config.toml
norm_place = "pre"
positions = "rope"
rope_fraction = 1.0
qk_norm = true
warmup_steps = 0
train_tokens = 99300000
dataset = "wikipedia_en"
Each number is 128 + 24 x the weight over its row's rms, rounded and kept within 0 to 255. Layers, rows and columns count from 0. Numbers have three digits each. The size before them is the row's rms in percent of the matrix's.

# layer 3 attention value, 64x64, rms 0.219, rows 43-63, columns 0-63
087:193172130133126105108128109118130082149110141091150112121155105121136129103104091107160138142103146085095083122152120130077113142091115121137149103152102148168120132135140141112147112161123141
082:144153127074154101121142121132159125091108159138099144106157120135132162135132133095109103131126125101071147132084134113151117172175124136108127137107181140109125170137159094117152111125128162
096:135109083126139105133165129151145113133068126141126110115097142102121134156184084121136132146092125136097142122138142129096184117101130130183132148081117119144142128127172148163131122158136135
081:099154114127108135142125126150118124117140140103139171144157125156068146079095078160116121149107148108135170116142127105149162089134095112120125122152108108136116156133139165116114116101072102
076:099127088120136154165116156099168077112138143096137140130081103147129150107115114085106118123175147147149135107154091135123139106117102142133127126152144110150076120107139134180157132113144156
091:107109147147127122116147143133131115162104083128166125123109143127124126117129106118099112136087133127122118130173119111087121164147193129111149138054077132106098154146097108148107142147119153
096:147143145106119134142131110137131140137105117124162134133179126185080086143123144060142123147113125132143121143151168129108118107145159094090122101103094113127151130142138127078103114164119095
080:116109162139120123141148162138140154129136137180119139095148109188089117150153164078145115094153116124119123137090107146094111130114132146124131097105180143141160108117128107143160116083149135
086:103097144092137101119096137111136120115105105132106150116156120121174136118144089133102096115132081142108170146075129151149150101114135172134106148128120133116130115118155177170141094124088098
097:144118175135128124115113094131148093158167159138135157110123169127157150132146139105122134121106136166099100095155123119142169131112090104136132167134141135078148150130153176178129101147103143
084:126075145135116144168112168149104107103140155124139129119147135121113111105147078110127152162077116082115120151144106102158123130166092111191097140137131097141111136145109128096119107123147139
097:127109161117117115120135114086121175157120129137150105176079124181124145125095172143109153118140112146161121165158109123159130095162132141102139115157105115122114151170112121138156159099141144
112:130187094141107138148114138123138150144120088091111124140104120154112142083107134129118088126112127154124155122072096085121074139164135137083137154137110147149123131136130110140166111116085125
092:105125151132143132132159101153145142130123131088103132118107115114113125150140120096143156092137099129139124126156153117131163114137206157156122163171100136162149116103191110114108135097104154
091:129093128136131104134152151118098156144138142140129117116133122155136207133102145137131127152168111165103120161140116131130145122075106145107098108141084175131163082109146106122113111148116090
087:128112127137105141135147100163138097111134165132100161132187123157169130117121105121125134164156115138152163129116075126142167118132119094134121091092146127151181081105111155131141117096124123
077:133172127118124113100121123128120162144161148150109103124103098136136128169119115170145136171101109092102117154164142136129150090147138116110123128129094124099122059153144156109172082113119141
091:095106143121100134121091141136197130183133135131119097155144112159193141111137133129127135155133185122154099170136126143164130126146106107115145135132138141125152134152150115143100146145159162
109:093146142117133111152129120147121163101093116152100097121106122105154157119145154141099141169160108164112134078161162124147102112121153107132116114126144164143167132105127177157132116073102124
081:119126088103146116133126112149105146115157058148101119154119122123127141133101142131133110084126142060102101142131133125110075164149094134139087124153147140165107087138151128137141119122145095
097:148114101164132072117109103101097126130151141169107149161120146146147106101106164128163106085137129103128147123087153099092117127131135148104144171113154115140107150132143128119127133115099064
# layer 3 attention output (transposed), 64x64, rms 0.22, rows 43-63, columns 0-63
086:095111140150135139109165143166074133065123147107148122124133103119156150147112137132098132129109098161144146135130100126135113078122145146077109136141151081091132140154175107142136109112129149
078:137101128158124141131106127086119125155100091138139142162123158155141131091123152136150123152153136186135165107162140150112127081069111131134101125155102147139125118124105164176130176113137125
077:127084109136158119144091133125127158115162162120145147151111142147122108122076150148134139105150138109087083148088114097145095117155120132114097133149156122128073143095083097126107112098119113
068:140123140137170133128125137146129081109114133176141131155124162105184126134136153165128137128156100157103143095138114097121133135107147104117117103071098151157148134161118071142140125160141166
071:138085148146132128104138134138109180115115140150095125111130127102149136135131081209140142136123160093119133165089162121149098136111158124146150116133162152154156150142101156113118139155141104
082:152124134113165134138147097120130140091148098083119147105159116188141114177131158131127161149140124117106104152094139139154125094101127135145134114132157099123168107093118128099135179125125080
083:124142112133113123115143126162129190171145170107095103167095121144115148123181108191140101133128096125121125136103138124164111152113092153124112133144150151131096116113109113135103146131110172
083:114134043101118108150116153126079128166099139167147133154090128111119119095147138148141158137128102127133163133150140090161098126106142108121132124130130161124123133103136116169119127179117156
088:141138137149128138124173119142120133150164139107136124148128124168105094175146139148064139136155138161139097113166159165127074156112143088148136131110168085148130104134107125112121131126127091
078:078125133109145149099126126145120168083089124163106109144122133173120142112128118173154093151138127087090114149109118117132144090156140123140137172098086106149130087126123114121097156124107149
078:121198111155109148132136118129126135166085111145120110101130121144129120133133183149094087105147086157119114124141144184048135151124109127108140133144144104122140132094136132116121123120128128
078:136087116167089161114154103119123104082131145095139143093116119071128117136122153127132111151138148167081123077111129113149103162066111122141131152123142145126139136122159099147115123119126100
071:125091112087149103102131120163162111089132116128199150130120127116167077179166116159129151105098139108120110104139131131130162121143149123107143093090117126140112109130132094100110129126121121
082:079097153119100151154099176138115098148165138136119102149079125143134143143149115153149081163132153117145127094099090129144114128128099091099140116111134126105130169144087154138136107147112104
085:177117105128144123086088120074148155116147118144128151093106127090115117152155158159122143096130151148121146143147138111120097148171125106122139136146171134156154160152141173130156124084112117
065:123128113134114104132093131127125138148081091177124103127117127142151129104164133133138155120117121140090107104189150098117077123110096134123121145175122140106119130139133080177133079157133136
084:129153118129095103132123140146105104126137111110125131109167107088119154097149131098150077105149086099170105116062142089106096120129155118119119121137135067153129137129120146121128135096152152
085:174135117125137156129151111117046139082148171139150102126130113118103107121080077152132150117122127122131156101123103112100127121124152137126114092180110135169105127095116135124124142144140122
077:133093121155135157115156156128136098150194133099130125146118160152140114163117092158137116124129086141153146134116114131113165169140108073106100123121116099125184132122152128135151155165139146
071:141150151139123137148138147126176146152085179131102102117138132123120101125124167131178108127104116125122142137115141108155195110130134118143142131127114160126127107096089149083131097152100185
077:098132105112160124162118141104152119157159124135151132146120094093094179148145143181106134136116121157101136132155150117130124150122090112150165124131125141137190148136106113079089133094134151
# layer 3 MLP up, 256x64, rms 0.292, rows 0-85, columns 0-63
098:146144098097147127123134137117133124086081146109137119070138151173103118149110105148147124147115076124123161182143127105112159123111148163146121097148083118124109129140104139123145093164152153
103:103142106114126148129139112145145097117125114152111101100133087137105133078147150150138145151185172165113158157146131144143116101132147105143199152140110116115142163140159140164101139125153124
101:099116102171104095127132141093126116143156126118141170124148143153128158121165144117152114151108163170133147137147133118104112102120130139139151179084090150154086133166116108169160150136139096
096:161166103116125140097145132099155151137130124144147161095148146105147128101130146101113145141094119128156082150146135128108159139110172135149135061160164113138119115174134121117102161120174145
112:135148133148126160164071120126131094092132161135141116139082142133121129160118142095155148101147152149146108154071144137129178143153129169125098144130138097122144072135147119133117157156109124
099:132169124146112117148160121158157106144110123130057077114094160142112103131099098111122125132170136140122123151107093163094140163137104142128134128124127089146164117163131148118178136149123125
101:110121126118131101194160151124148139123092142117121171082104132126106109135117089104149105064081157137119113111095099109116129130140136149118105128130123094096146167126113092152139149152133117
102:136110139141129092124112089117167131076128136110110168157147119155148105123109119100149109124114121100104164130104118086130124121167139161145159155126121143189113117135161084162105150130087136
094:087137115116121115153123080118123193125117150126122153133126188117143128127144149151134119099131102073130095112149103126132167121131152126107167141108117069147147105132105137147082103116132143
106:117166144130060119117115121125109155163137078179116131123148122140125144182132104125166097142127109150118131121126107089139158114135104109153079123115097147142144092098158144150144128126144153
093:135164085145115095114133111090127121165098126144161108142128116141158096090103134070122114132132152173143105122110135139117130170118145137123083122112140080130134141164154102122158158169141144
101:114114136106178090166155145140142099126126109158137122099136154113112150126150122137131162090144131132106159115142093092101119135119128075127140149072142115108171123178144127115174125127098109
109:137166150151114108114137096156128139119085084139140095103169150118107108162134132152146109132149089090127092089108158123120165147119117134095122165136115152163125160151149171107112135165128120
101:157162137173107098125116105166110088124136132122135078117139129109133133152090112154099124145160105146082130116082153146098124134082069131132156110111155136155134144143105102139112127126123094
095:149157128115160106116121126106156140105125121133120117130111125150135162132119115118132115091111107107104161110139083126148100093113135073152091131133119097173119119113099150177158187090164136
090:123131068130142070136158147137173110141114138087111093133118137104102112111164096163147151106148125110112122131140132157116104143125098103112098085131112148102127112113145118076165129111147099
099:109146145114085109154102132170155128135089136102110137087135113150122116145116105140111087091116144138108110133158100141087141132108115114161164121103149161103178149156177130115123135102160099
103:096083159148111128147142141140128148120134135152106170081113085152160155119116093092147144125134083108111131152132133125151145111093134131108108111125104078155095156096118088135137115145144172
107:141100121112129147142102118150119096120150114141164118097123134164133132122099141147100136172161132083119135155104112121124089165090105086144100123100119187123163144161130095138122158085150132
100:133175106124142124114129100117159126135106082178123166134149153138123123118130176114151122127118106155115133161095115165129165134114130087123130162119123133129136158145110173100148134190091099
101:094151141150138134147114075154081170147117139159125085132095118136128128098098157100115104134135102112081101142103140128092142102161138088153127079137097143145111136132094131137105155144126123
095:133093101098138118147110172122163119118107101132132134127138154110137158132126133161142126104103156116119136109108096121193118127163086110151135132106083133128187144153146133092089107131082120
104:086119166120116109113095154122158133112113136112139173130101141156134108132142147148150137116142123112076093120150091132133150109146081164161137156121121157152144130114130136091100126135119051
102:174110102170142107126136155170116113118104119127136124087112122090098155159144167119134151134134112115112137138114148133117166157104102075160144142111193105108133152096115139120090126125129154
103:092115117096124132125109155073148172122090134163124187132159117115110117123148156140143111120134151192155106148106104163172107132139110145112128118114117159125127163163111123124146148154127106
099:160128098130138107096148083181096151120129124090072131136107136166095151124106151111151148102151127120103087110123133148132130082106155116156165102159104141117136166124128099123148145112131117
101:141101154170131203126134105154139140117142073129103117125109118122148115144102136122129109113146141124100151126139152162108141130130101136124138104164118114157160161116105106137150108106049107
098:154129128145075144131163091135164114132140161137120172104152156110126145126157147128147128172133135126161080094070111114137134114101130161132112095125120124110139149175139082116126103110144150
103:088129124155148145120096141131179118122138127112148141086122114131134165123168114106124110113156128069102134111098121128129161129083078118087145150139147112101072130119133139148134081138144106
111:101148150104194111147169123089157136079095143132111128124099131130104117151123152157123140166154132141127122125106119145156139140100124128164077156119133145141125163140085170138149146115139166
094:122106135097059122102147130122117123177105139098164160123156123094103129150110120093115143104127175105177116129137144179101103104133114126114136094153125142117145098124140127150105140150167145
099:104171106126127167111094169125157132091127136149131120134134133143131119120110121122124124060056182121092139138126124108134133119101108141144138101132142116101144125094180083125137122131110155
088:157152066131119124148113109129144139127069123097151173137158164143148140134139120144130148125131136099116076120137087101132145093105098134132113148142168153076163123117131086132104139124115128
099:087146155104076160112138119104156107139115119120097109150183085139104112117111110099131110112165154107105095109128112102134162106127118120108163099142127142098121112170140130126120161154138080
106:136097156112125111101100154130138098132124125114146161130138159151142099160145149077126144112143151174105092123155115127138145115174132173144167138170127109102132172139104122161149096156155140
106:148118116126119151139113132136099147103198073169157135136126126108104157096083130119120161133123149159135138139152118090166118143162145100115139113123135113124162151151167137138131107116152183
099:099106140116141106150112121168159137119122127121120156116149110148106154097074114190125103113125134171108127150175142110087136085122183138121143143141127090163129132135132149125123097165138143
109:128128120137149118127117152150086114071103133126115098107119103099089182124110168114123088119138078136104123120115145117096146124123110135098117088132166116114152107091149167094116156110097113
090:108137131150154155096139134135096128119122138120117112143096116103175160146094098117109127157144086152116141126179106131170154094157121097099150093143113084105097103131140103122126094093102139
091:111167113160095123156125117119132132135140131141129137117137131142140147139110124158142130181128129113139175073128154099112109123113149091084117129116135130092081141192112171165128103128117084
093:175101127140104124112132145101138087092130145123151147076146138146148132124155093112138107144134111102146129125182152120123101158155073106172134153135110180155140137148147122149098127128118095
091:139146123109103112166147088146138149125123143114181096133103181158131090138131145118114117102110149093142135090153092105114159131161152101110117136129092137161150162088130142166123118158103133
099:115148110134160146176157151117151111116114137150155161117129140134085094100135130146098157101113156131083124139157039150108159104168108123125117104110135133098145121153134120144136118138123138
102:105128160106153146126170099088112143114155120093114117126137140089119096123102122152173147113121159107134146146137144102150125151213117101166087134145151156107110102100114130131138132142130133
099:125128079128122064116133139118107119084167177113150116094146127132109150141124149133097103153153176158095143119125108102125174105129151132147114131088166127081108128113100136126102136132126131
093:129148142177129122117110107120086147135086152088128162110160142143126101108094125179141132170135130154108112142135107175102108144150149141116121158107129119107168123101181147098110154125111107
103:154090132144158107105106140087098122103107158116119146152133094073157104115122143152152131113101134113134141116095103111114135151133149102121103107140145084182097101148118118097135130098182138
101:106144107100142100082159116121103147098128142099174114153125125114128151088158120103156100188144124131154128195148144114113132139123150107101151152100097124143124159102095146151120129124139107
090:115101111141132127057139123102148109136123080155110124114141168143177173089152106108114157109146118129142157119116129149142153187169115137130103153129107141146118097112151126142139151151131108
109:141132106127115127154129126132118117102081148111103126136135118117086090175132129093160117171135140112141140074130102080119148129146176116103064107122117122110113150109115140116152098088121151
098:115116121161178137113151124102089165117122084118178131103106124159132171117104133138167120176126120118128162148155099115143111114115122114123128121106131121111098059149139173125105140109143136
101:108137160117123158118114140155080116113145130154156118115155098109125136130104160157172130097146084094095135120121159141093142102104161112093134123145092130130110130100136092116056116123126107
105:125123148104137126110094169072136132094144114178116137142128107103088167153092071125150152138151144118118168112101119129138120160117166112141141117108124097112144116194147128132121147123132139
090:142078105147138121098116162113113111122099118104117108080086145180117118134144163156136096108117122142083109152101129158138135163105119104151134148089159107146136168146167103145124143128104111
094:105151106142125138153121095170119157101138096140143122155128135111137117138132121150146116165103128082094121099110104125191107070140084157136109169132097154111134136150136123139124127097177134
093:158149127185143113124120131075135134135137070111121146111127131107115153085100133120090104077122150127152140103096084135136127138106091128167123136088113139159134147155146118149152110136110094
103:100109117127171149145106130108120126085118101155121137111101130118109138067140143175158155132122155105169132091153108139138140109134129158088111127130123092165098095136134132076144123114159158
106:130133092121084138108122122126183132156176130144101148144119124096117124125135112157138174158120158125120102143115142162141152150109145111135134110134152188114115152165103114105100197126123120
113:156140132111127119143115149091130107130093117132104140114138147140155106170164182133098137107147153127136111141147127097115155068137157134116095116081115110098161117111143085110107160086154149
103:143131156172127121128079059159126158123154125099133158122128132137116146118109124113133141125100099133119211117149156144084088129119155130109124174153128153105132129127149114109122127099121129
108:118148111127160123152115122141113120080154159183092102096116147120106102133163135130092157137112154146126119103143084124109132129086150114145092174132133127179157163161126164131111116149124132
098:167154142124155112095138110134130125139140147147101135147118136055142150102144153137139117135134124098126123148128150090123107062154136127129127098112130082154077159149111110117162103126095163
101:145104131097103131145116110132166194117119114119126152131136118164150174114094153172158132125147159140095127125138132116165147177101131124096098158119121131132182122138097146098151162127140121
103:119150140150101152128141155112166135101107171139159161082121110164134119129179117126146151096076122102126142088129104109127150129098116117134127111127138129168157142165147126110125186150152151
112:115154158140158178101171121104151177092116128136110102109150078139139134125127166148143102101105118109129142129119165111119128138149120177136157088131105138112099139131145131172143145076121134
102:109120173107172125133124132133104137119111113133140114133114146130097119182144161156164082130194116137143107131094101146122101068157126132150135094123127132118118144162133085117135160095137133
101:146117137148168157095090092119132099121161131140092170136145145136113132119106125140114158164178130074078151115164101124115129155096098129110154146134126094138114147155120099128111104136122160
098:142137108123120067075124113114120159159167093118122114115117131107112112086139112135143139168156089140133146150077149116136126132093122117128086103159084110157138116143110112108136109114103087
089:131150111121100072116155121131137086089133131094119108133119094129131162145121147150102126102132137203122140143124114108117137164120084183100171135095103146127129135154111140153125134152158120
102:129139179106150130133131161106138108102165082131112149139121147099142177136098122108162115122118146135090147120139101101103093130093132109142139178110078162093157137171110126140155127113121118
105:148127155133090176083093091109089160129167116113116131106123122129121125159108122120148121152114106104151099130096128128154146121149164099119071150128136140096102156125149165120073126116135148
096:170096173141142125106146111114107096095081147096123132121143130161167103153132135100156148136151111102120145145122141132098137106117115122125141147101122123086085119144088176137088116158118170
104:120106134151131132106131122137134152120088109171083145105098140103131134120123126145119102115144107104171156124183155134105135158146118148143118089117189126108137113127183102103090170101121122
101:115132119180149111143137172139140082108146146122115104135083083112148133109108192122137132104151113135126125098074087105145116112118132147114131116148095106143141148117149112118161146107177131
094:100089094119129127147134102113156117162149179121132159092128121131110124126172122079168155113155136082123115152153108150120140099142115092155099100106142159134129088143106104151095122121155121
102:121088129109102091169164138113154169106135131088166167131139166144161138146106157120151118129143127174140127141159103103140108167131101133185109141123129101145149129086120142133114107155120149
100:105126092124144138117129108192121133161099093155148125135127110110157155135155154120116172130193111139112143126129129120106129093092099101095109169117142102098131130142125144141122094091168114
097:132131117170124121143117136137120132119132091075114119128109146094087097148146134123135135182129098126125152124115140121113116142177060143137145144131174115137164134167115165161163129084132138
103:167123138147135162117154130110160117089155146115171142126103111157091124126112136144159123117107120137106104149155100138121088130117131098119181106124108129094125164141159142121088124095059148
088:104119127090106183133124158101186144113154155117116167126102110091139134089122136128114076176112177148112098151155106140132116116128154155149138107133101111126133126082106111142126136125123131
097:140137106127167136096124116136128109119101089081129106128096133116105131159121122080140190150130082117134108131134164131126145085098126148145145149159103088117071142152111132125133138144142170
097:089102124162166140105162079147159145134150150152108101132169149154142157174103124142122136142122148077149115107127115081136141129123144130112111130163095135159171107145129141121121100108144164
093:174150138122118124104122131098099134130143093098157112086119144101121148124105135130162151155087121107153107160104165106170170151113158147110161113148120116117160175155163146107140137101129137
094:167118117158115163102116142141128135101089142094106195152139176151099131102140091123153124137126127126096115098117108133104130112112139073126154114124108129189127129128093128113138157109104104
100:127159132132142156095096145119142135120141136154155142160136127098087125158148095139116129113170149162145083083150113144108140176150114082112096160118149156103120158149148093126109152158114127
095:179060097123142147141123115162070110119104082103146110124144130112134126105095137138127106126146141125081162168074111141111135134143133117129139158159110129146141119152161108127124102118117104
# layer 3 MLP down (transposed), 256x64, rms 0.143, rows 0-85, columns 0-63
093:146128068086133130133135153119115139166149113141109137139128127103107124116172140147113096102133137120141167139164079124143135104110161149159112069154109175139131162139091125095134130117128093
122:082103092097125141131156113110156104154114152157118088139120120106108087103123144113128175132175124175113159128105114113167138139132137143136147133162154146109115130140164143177134155169109122
093:138130145152165133116177159145083116145157142098120094135142106145131117142115151135130123131131090155128072187166172150145141104108111167109142121105144121127095111102143134090141134145123094
093:132125154167163112112167116157095109108125151098115151129113113128132157120147096148124119099104154138105145130141140109158114138182088177140109172089134129105112138111093123153119108121067142
109:136140184166119150161155123092129079094122130171122149159141129085153103129122144136145141101177144159137099134113093107150110136116149098147136114109102159143110101106120156141095146158116123
102:120157089115103126137114160138078118157080155127114140119087098136137149174091136106117077168151125131126138102158130144130130132167134124120111106160111146111151138150104099114096127083151100
099:102120109164155104151148130116121146157142090127152119081147093136107133139105114124108109145111133085138140069145118125106144151112125180122138133120161142143140158109091101112164109188094128
118:102167118135165148140088101101133119094108154090116129109106084152140154126102139089153087147137131108152154135174178115135109137143148108133155115121124181142128112141109100135106137081128120
081:188128186127105112155111101106119137152088117107151101120109126107119135122133121131125136121109128070140152111139097117102119164134151072081179120139143147131130143128136123162103097150118152
108:150158121134109091120118158084115098133169069142121106118100112155124123113138097141081122081130102165127112135132135107170131097121156118173097150153122118097151095133169110126123124136144138
088:078110120099117133130126132128146144107143169109154146134116149180116131154168102139175130123127175094091164137146104096106119102131096150116135156116123163140162128142110164075130117125110144
104:128159149158122089106092150134059119191121095156130153153117122126123147155127091154085130131115146084139121145147140124167098151135139139130103106116113104117139148097107147141157095131116145
112:142126112141131120112156105105142107115144106096114123122117140120138091117122145197183089105129157102148139114066151119149108096119174145085161167117127148136132158142120161150136124132122118
102:104141165108134112141120137108127115106113125100121129099088128111111132078078118122136135113145130130161151102071123122128148111150125130126121125159090129185123096130126211099141120146133099
107:158110108155097122153167135157115104076105125139137137115117102107152099138129182073169153136161133150145127112136118121153119156118126137114104142115091133078095113136142160139149153094108104
093:102130101114120087174160172147145153147158158105115090131117125130123119100164114160148113173149112114143125112156133112106121077117113114158119101155130128110147099100084165099150146118103114
083:135127126129167150120115074120092121135129138124127155119138069139151149127121084116097118087179115115147115126137158104128137074132144094126076089129174117126090140120132115151145135151130149
101:127138122124179102181092085140150170137142164157112119115114132128114112151135163163122093133129120150120146148136116112066158130161117123125159145139141172092143116114094152138121122137096094
113:129176138128149121140113164116161149128173081112141175114075122113073104151101159156110142155135147140135124101162084174128109101152135108109120155124131136117127159105125127122159121124135125
101:146156130133135110109111126142126135166140154127098106119126114152116134096111136164135133164180126167139114149124106143123131133196095131148117130077146124089130108151126151114171151111181174
115:100115117111134114154150116069140145119160144095102172174156136113140101122115177111134128096135150108160106145152132095144082157178150122152140129141130145109165123111108130114098141123102156
097:128161141150175161096088117122157159173140156139134159120153106092142137119100112124159090127122120121179111153136118096125140145147140135109147069114098105142141134085139134166153114144113115
105:130171145160092148116119123175140139130128099134098103092107152125132132103111173125087133137133143129116130139116177109105120099173115176099079095136163140137158144144147116141132171152138129
105:179137112117129152184179120125069126183111145137140135136131132143128129135135155142130126136052106120151151116126128095133106125131077092131139111124126137137157101087128145112138126146098127
090:155155123123213125147144127108103075145123134127102068124122146112159120096141116129162119120130129105101110121117093101102101158126140126143154113111144121089142107093110141084137133147109145
108:133107147096150128133144089156114103147100133118121151072118131096137151148176137139113090094143108089108142116079177160167160153144143130146134134108131142104122132128191131136115117128122120
099:145109150144124171109156083139120104134150112170104129093134122118135117134159104142095089117082112108127124121103122143203129141148107145148180118152111109136155155100112141140145088107121126
106:113127160140143130129140131142091173083117148137115106075112117137111160107110090093135117131121149126156104147153165139113135120169150105121097158132123134123116137120093162118067070140133153
094:163141083109134141137091072115083156115120164102131124090115115115167089115115147151122128130157131150150092115159113143084126111092152145119105100125119109157123137130134096149098159105101146
099:133098089152164106138156133101142124138108155167140098083095132158115095158106147142104105154139136129123069119091131135134163158146136126156073129132140145144116154170132143133132100113107158
089:116120120123175137150118107114172116099147140132083126145091122162168133138155150178159119134169107144124132116127137078147147167145113128161132169126109111094121131153102142136088100117086136
099:130133118122135181122139118108175162124145129148109100119145120089121111078179136125113142103095127165134153184088142154149123094139149142132110150105143147091095127111134142094117162150128107
091:121135126155165148152146087115117116109110083131133141146116106117149137157121136122099081152126126126128075069143143168116119134114102132126084181152116115125155111112076157150113124104132157
092:151095142123095112127086097140099131103149153112157116140141117140139091138141113153100106100143079183108164123121102126126148129142119116139111115120168083115181140155143155115112137095081135
091:106154129105134128130129159159130130142137118153129087126149125119132088128119148083127096087161087144114139116170149111160134116125124154114153118154149118155173172127073141087081122159123147
108:106180164119093127109100143131085075110127113169121132164092131163095147121086111114160143157129113159084123156138151143130128088131130125105123112126167128124136147128084119135129122110090138
092:174126138082132150132085089106150173148151121150121149114159062127151170110115097102127138127135133119155127146117139107114121115112109143118140127094151131096122109101129150120059125098119140
102:143161103089156125130157088131093149155135143133119140087118081115107121117124154081120108119162059138100115118121139127092141101170128159121109130080131121112103119096135127105131132148105155
084:132162124166118100128138101166152145139124147131155092106117122130106104141158089124097100139130188122098118102135171091155126156174127136114120140142154156166142103098118150115136099129087103
076:171147141173121156159153076129150084119121160079168155140127112117094120135137142135117111133100111138118130129141152152098110103112140138086180137124163126144102088129127154109110106157133103
082:141115083094163156119175191140159131172120104105131132153143136128087138136129136105133141128163136117139116162137135146182118088115133101104129133137177121153109121152103127146129166156142106
087:071147173119147096133162110098127129110138164123146137130086153109105133165146140075112144112139099075120153140137168099118156150144136101117154139110104134115137152081128120145122141117168134
102:128124131148149147187182106161102098154126140168131110136145143115126136107159112150165158189079113124123118096129128134139108143137152133136149150139071177130113138132154109123149133129109131
110:096079125114144096103096127091111144125084113140113145155104115162140122155097109140145141119162108088137151144150156154100120093143137119161064122152122119150120106133112150158139102142149167
098:158121157137126126113112154118110153108116144108102142115107092169140149105142126073105129144111085100129165113134107153110154117165130124149089095102126174129124102153110156126107082148180125
112:124079130150118168133138106153142146108130167114147109112152090164141125051131116129096108160115123089101128123148142124162147143128130118162145165132111100126101113135140154159126105139143182
109:087105117144160124152103133106105143091123158144100141090128124152176146090136124137119133126134107130118135144114117193094130174140129164133093128204137131151142122132123138138115136159124089
103:154122124131112137143123158140143119099140128105162075122123157156122155089135164124127149139121109115157109084157093118149114152095100143110143075114110120084149143077131145099121104155165107
090:141126094148155107165137133145149163120105131134083111151149096136127112155109110101127159150118102162140143143131136123134066139105147118121130109112161096187116053142144157132124141133125153
108:107161109149166116092107131112133132133134124134077158135087148130103149132140124075124099168160116123162135116140131130138106118143140075118078170105144144117077107116176133155142121120133124
104:144099152098135146121135121121110162112138157087125186131154106149132104113172130108119074120169170125142118102154118119150077141104071120134126156103122155151138127137106116139118137108092141
102:149106135122152154160143117151108126119088150101135145103081137171138131112156126131110163160099097154092150148150143144176150173139102153139102155121146133085149101108116110136114146108116087
108:136162163143135116137084145081137130112147152136145160156151125108129096125142099146128139161159163104128158101146114165138203151137171126128137146114163097171105152140113135112128113110121134
085:169123136130121119106150153123089096140134108129163138128123093122146128122126129116128120122094117113164098147138134136122106105082117153096084133160152146122158163122140066090090070125154157
093:127177123133123108142132109189113152139134091144140157163132099180126103154158152154071115149108127121134152137110108063132121118165159131118117107123149138118080111129130119117118114130100141
087:096172126162118117125139119141119169136099112136170138132125132160158141105146110111111111148174087131161111115116150123144143118143134188139092142083140107142153152137089137117073125134145166
095:146141138121144110128140120134103117160163146066112079118135092104108164116151140143125122131179106130105107106122160122107156113144133121139098174135137164109178116076142109147142151134110098
102:100155119149148143126114142133114122066106128148101137078158142119083136109148132144136069111130126120150138146140109137131108110143146153108114197148145088157106105135123154147121081149121149
117:134179143098137131158133150153127170081117127097136105100103139158151124166139104139128143114112105154120085156115141162105155144097107136119104149166123092130135144141115119091063119122133101
105:101092096167122151144126148116109132141095143151151116131090102106172100080092126152170117139140082121135134149115117135111093136092143097158124087133163093095107103124145129132148114106115143
098:135150144119167153165091125093126135077151142137153112103129121150136119154191151101114121122142150144135096108093118144157114164096154123145107152090109116131117150146092094141109095151093135
091:161130108137140151064138131078118109123150128067121099134139127127127134154081123115104132127122117136125119107169137153114154174140137110109129143100115121139153111109141174150123106160191105
103:140083105133114104118125163156147159089118094118143129132108099106165172138115147121105128144134149098131097120137104104152166130147103139119100166128078151111146128091124129072173116132146152
113:183170130118149145142123113125129148127126152152140143090090092110148108125118135149177172109145138180157160106116147156104091097106139133125134162109132158100137116166143128170122147117125105
105:118151137153130142152118101135157125089146149107111145102114102132168123123158132163151097110114132100126120119126097124148121108113162128126147097116180104196106112114157068155147146129087135
099:160108152150144136139105111147104146144155135131146114130134141200123154160143145146159121117127093116119081136160146154127084127085125119154108118082178123076099090133133111112125132142122133
102:133129149138133140114122148157072086135133132132113133115101103101116178105146111148159126113125141121118166154108121138101201149132086152162072128091112150150146124151106141112146105134143144
089:143129153099154102098190138143116105164118105122125091151123158139167067094100159149150143149160137135133161125141121151155115131090123152124166121138120136134134096155129127116170109116091143
086:163133122117122090095126114142078072115134150126141091140108122177114155118104143149153120120170101143167132123154095121139126146140098159165133121108130185111138108151147154124123118170145148
120:122116149112100147144101113132154102135158114155143164147144105120138114144109150119137127165134175125185131122156131081144121141172080153150159120061115122119163139159119112135148104114118101
107:122091123099107093155120155183093119164139108179154150140130101110127111146121130167122146123127101142082158132107138133095118129166125093093151126137163128139168098117096134119154088124135139
094:147150142122110129104142164117090130079156118140165177152125140126139106148150094092145105138154092148168152134111124135170082135126102136107169110136098134092124143145158146180133127118121127
094:120142127082145163100108103119084142089116166132122140117103118100120124131127091124127117085169103098119088118121086105124154121148152122114108118137159161116076128090108177118158135112121119
109:174117142122106126093089169105151149070083129130124154125145111138139105122108145124139168151113113139155120133146092154123112130132106097149139153167126091120131100112160130179136128085114092
103:128097131157107145130157134146138100123127158122116118188135142108097135131152118207184148118094130138140153151148152155148116088150105093112109131151150129114139110152173132140135123114099145
100:155116150105133135139092107094098086134118103092140111157146065134122159152150139133172129139127099134133162125100081103138107147117157141140110148127112110152156153113114132142102124129164188
109:134117151154054172156151155125092129132127121157135147113119124119104099123119129158102150143104143135168127130139164119153093141166138105160069145136093153130139185126138120134136135132107109
095:103136138143126138171109149095140119143110121115084124138105122141120089117171101113133134158094109144106110160119185127186122104112146171112165114127131185130136154109162146094131143113120121
099:103138149118087169132168144127160095110125155143123122140139107187105129081124113124135115123132127140139138149122127114086067109128138128108119142115188088131128156136150141095103092123088141
081:176151065135126170117104083156135085105160116156135135112160142136138132110145121106128101107099103123136134139123137105102099132090136127111108113122159178089141153108108146111101111123143169
093:169094141166110106105154128119104115118126121189121127169127098150144136119156106125143120107170142148151089145125138115135169117164123104147138122132094123110174129173134159144132111131066130
110:129126149119152117138088092146108084145185165089115137120132129163151135139108117104103115123108144123132141147063143114173183143147127117142102119133116150176127127110163126102100125145113148
094:179130123154109153130196130097099116178131151120132113114125143081158153156159107129082111145095118123098124154143172142115097130125112152116115141146072148130131151130128120113100132111115119
088:133120116150136203128136171142132106159100142153125166163141113137162129141113159140154112127137131107171146133141148146084177138130140129103131157120174138133082101158131114151087119138113117
094:143190123113087149120128123114127093100136125096097154151131113131097104155134171143133132114136109177155151122115072135124127155186142157092148125086143107128122109114130095124139154122125101
086:134138138107129126161170121130076163195104104151136126110094165102155131121118105108118129159112103155141148156094166126113104118115130147128094082086126115157119139135119130144126113149092161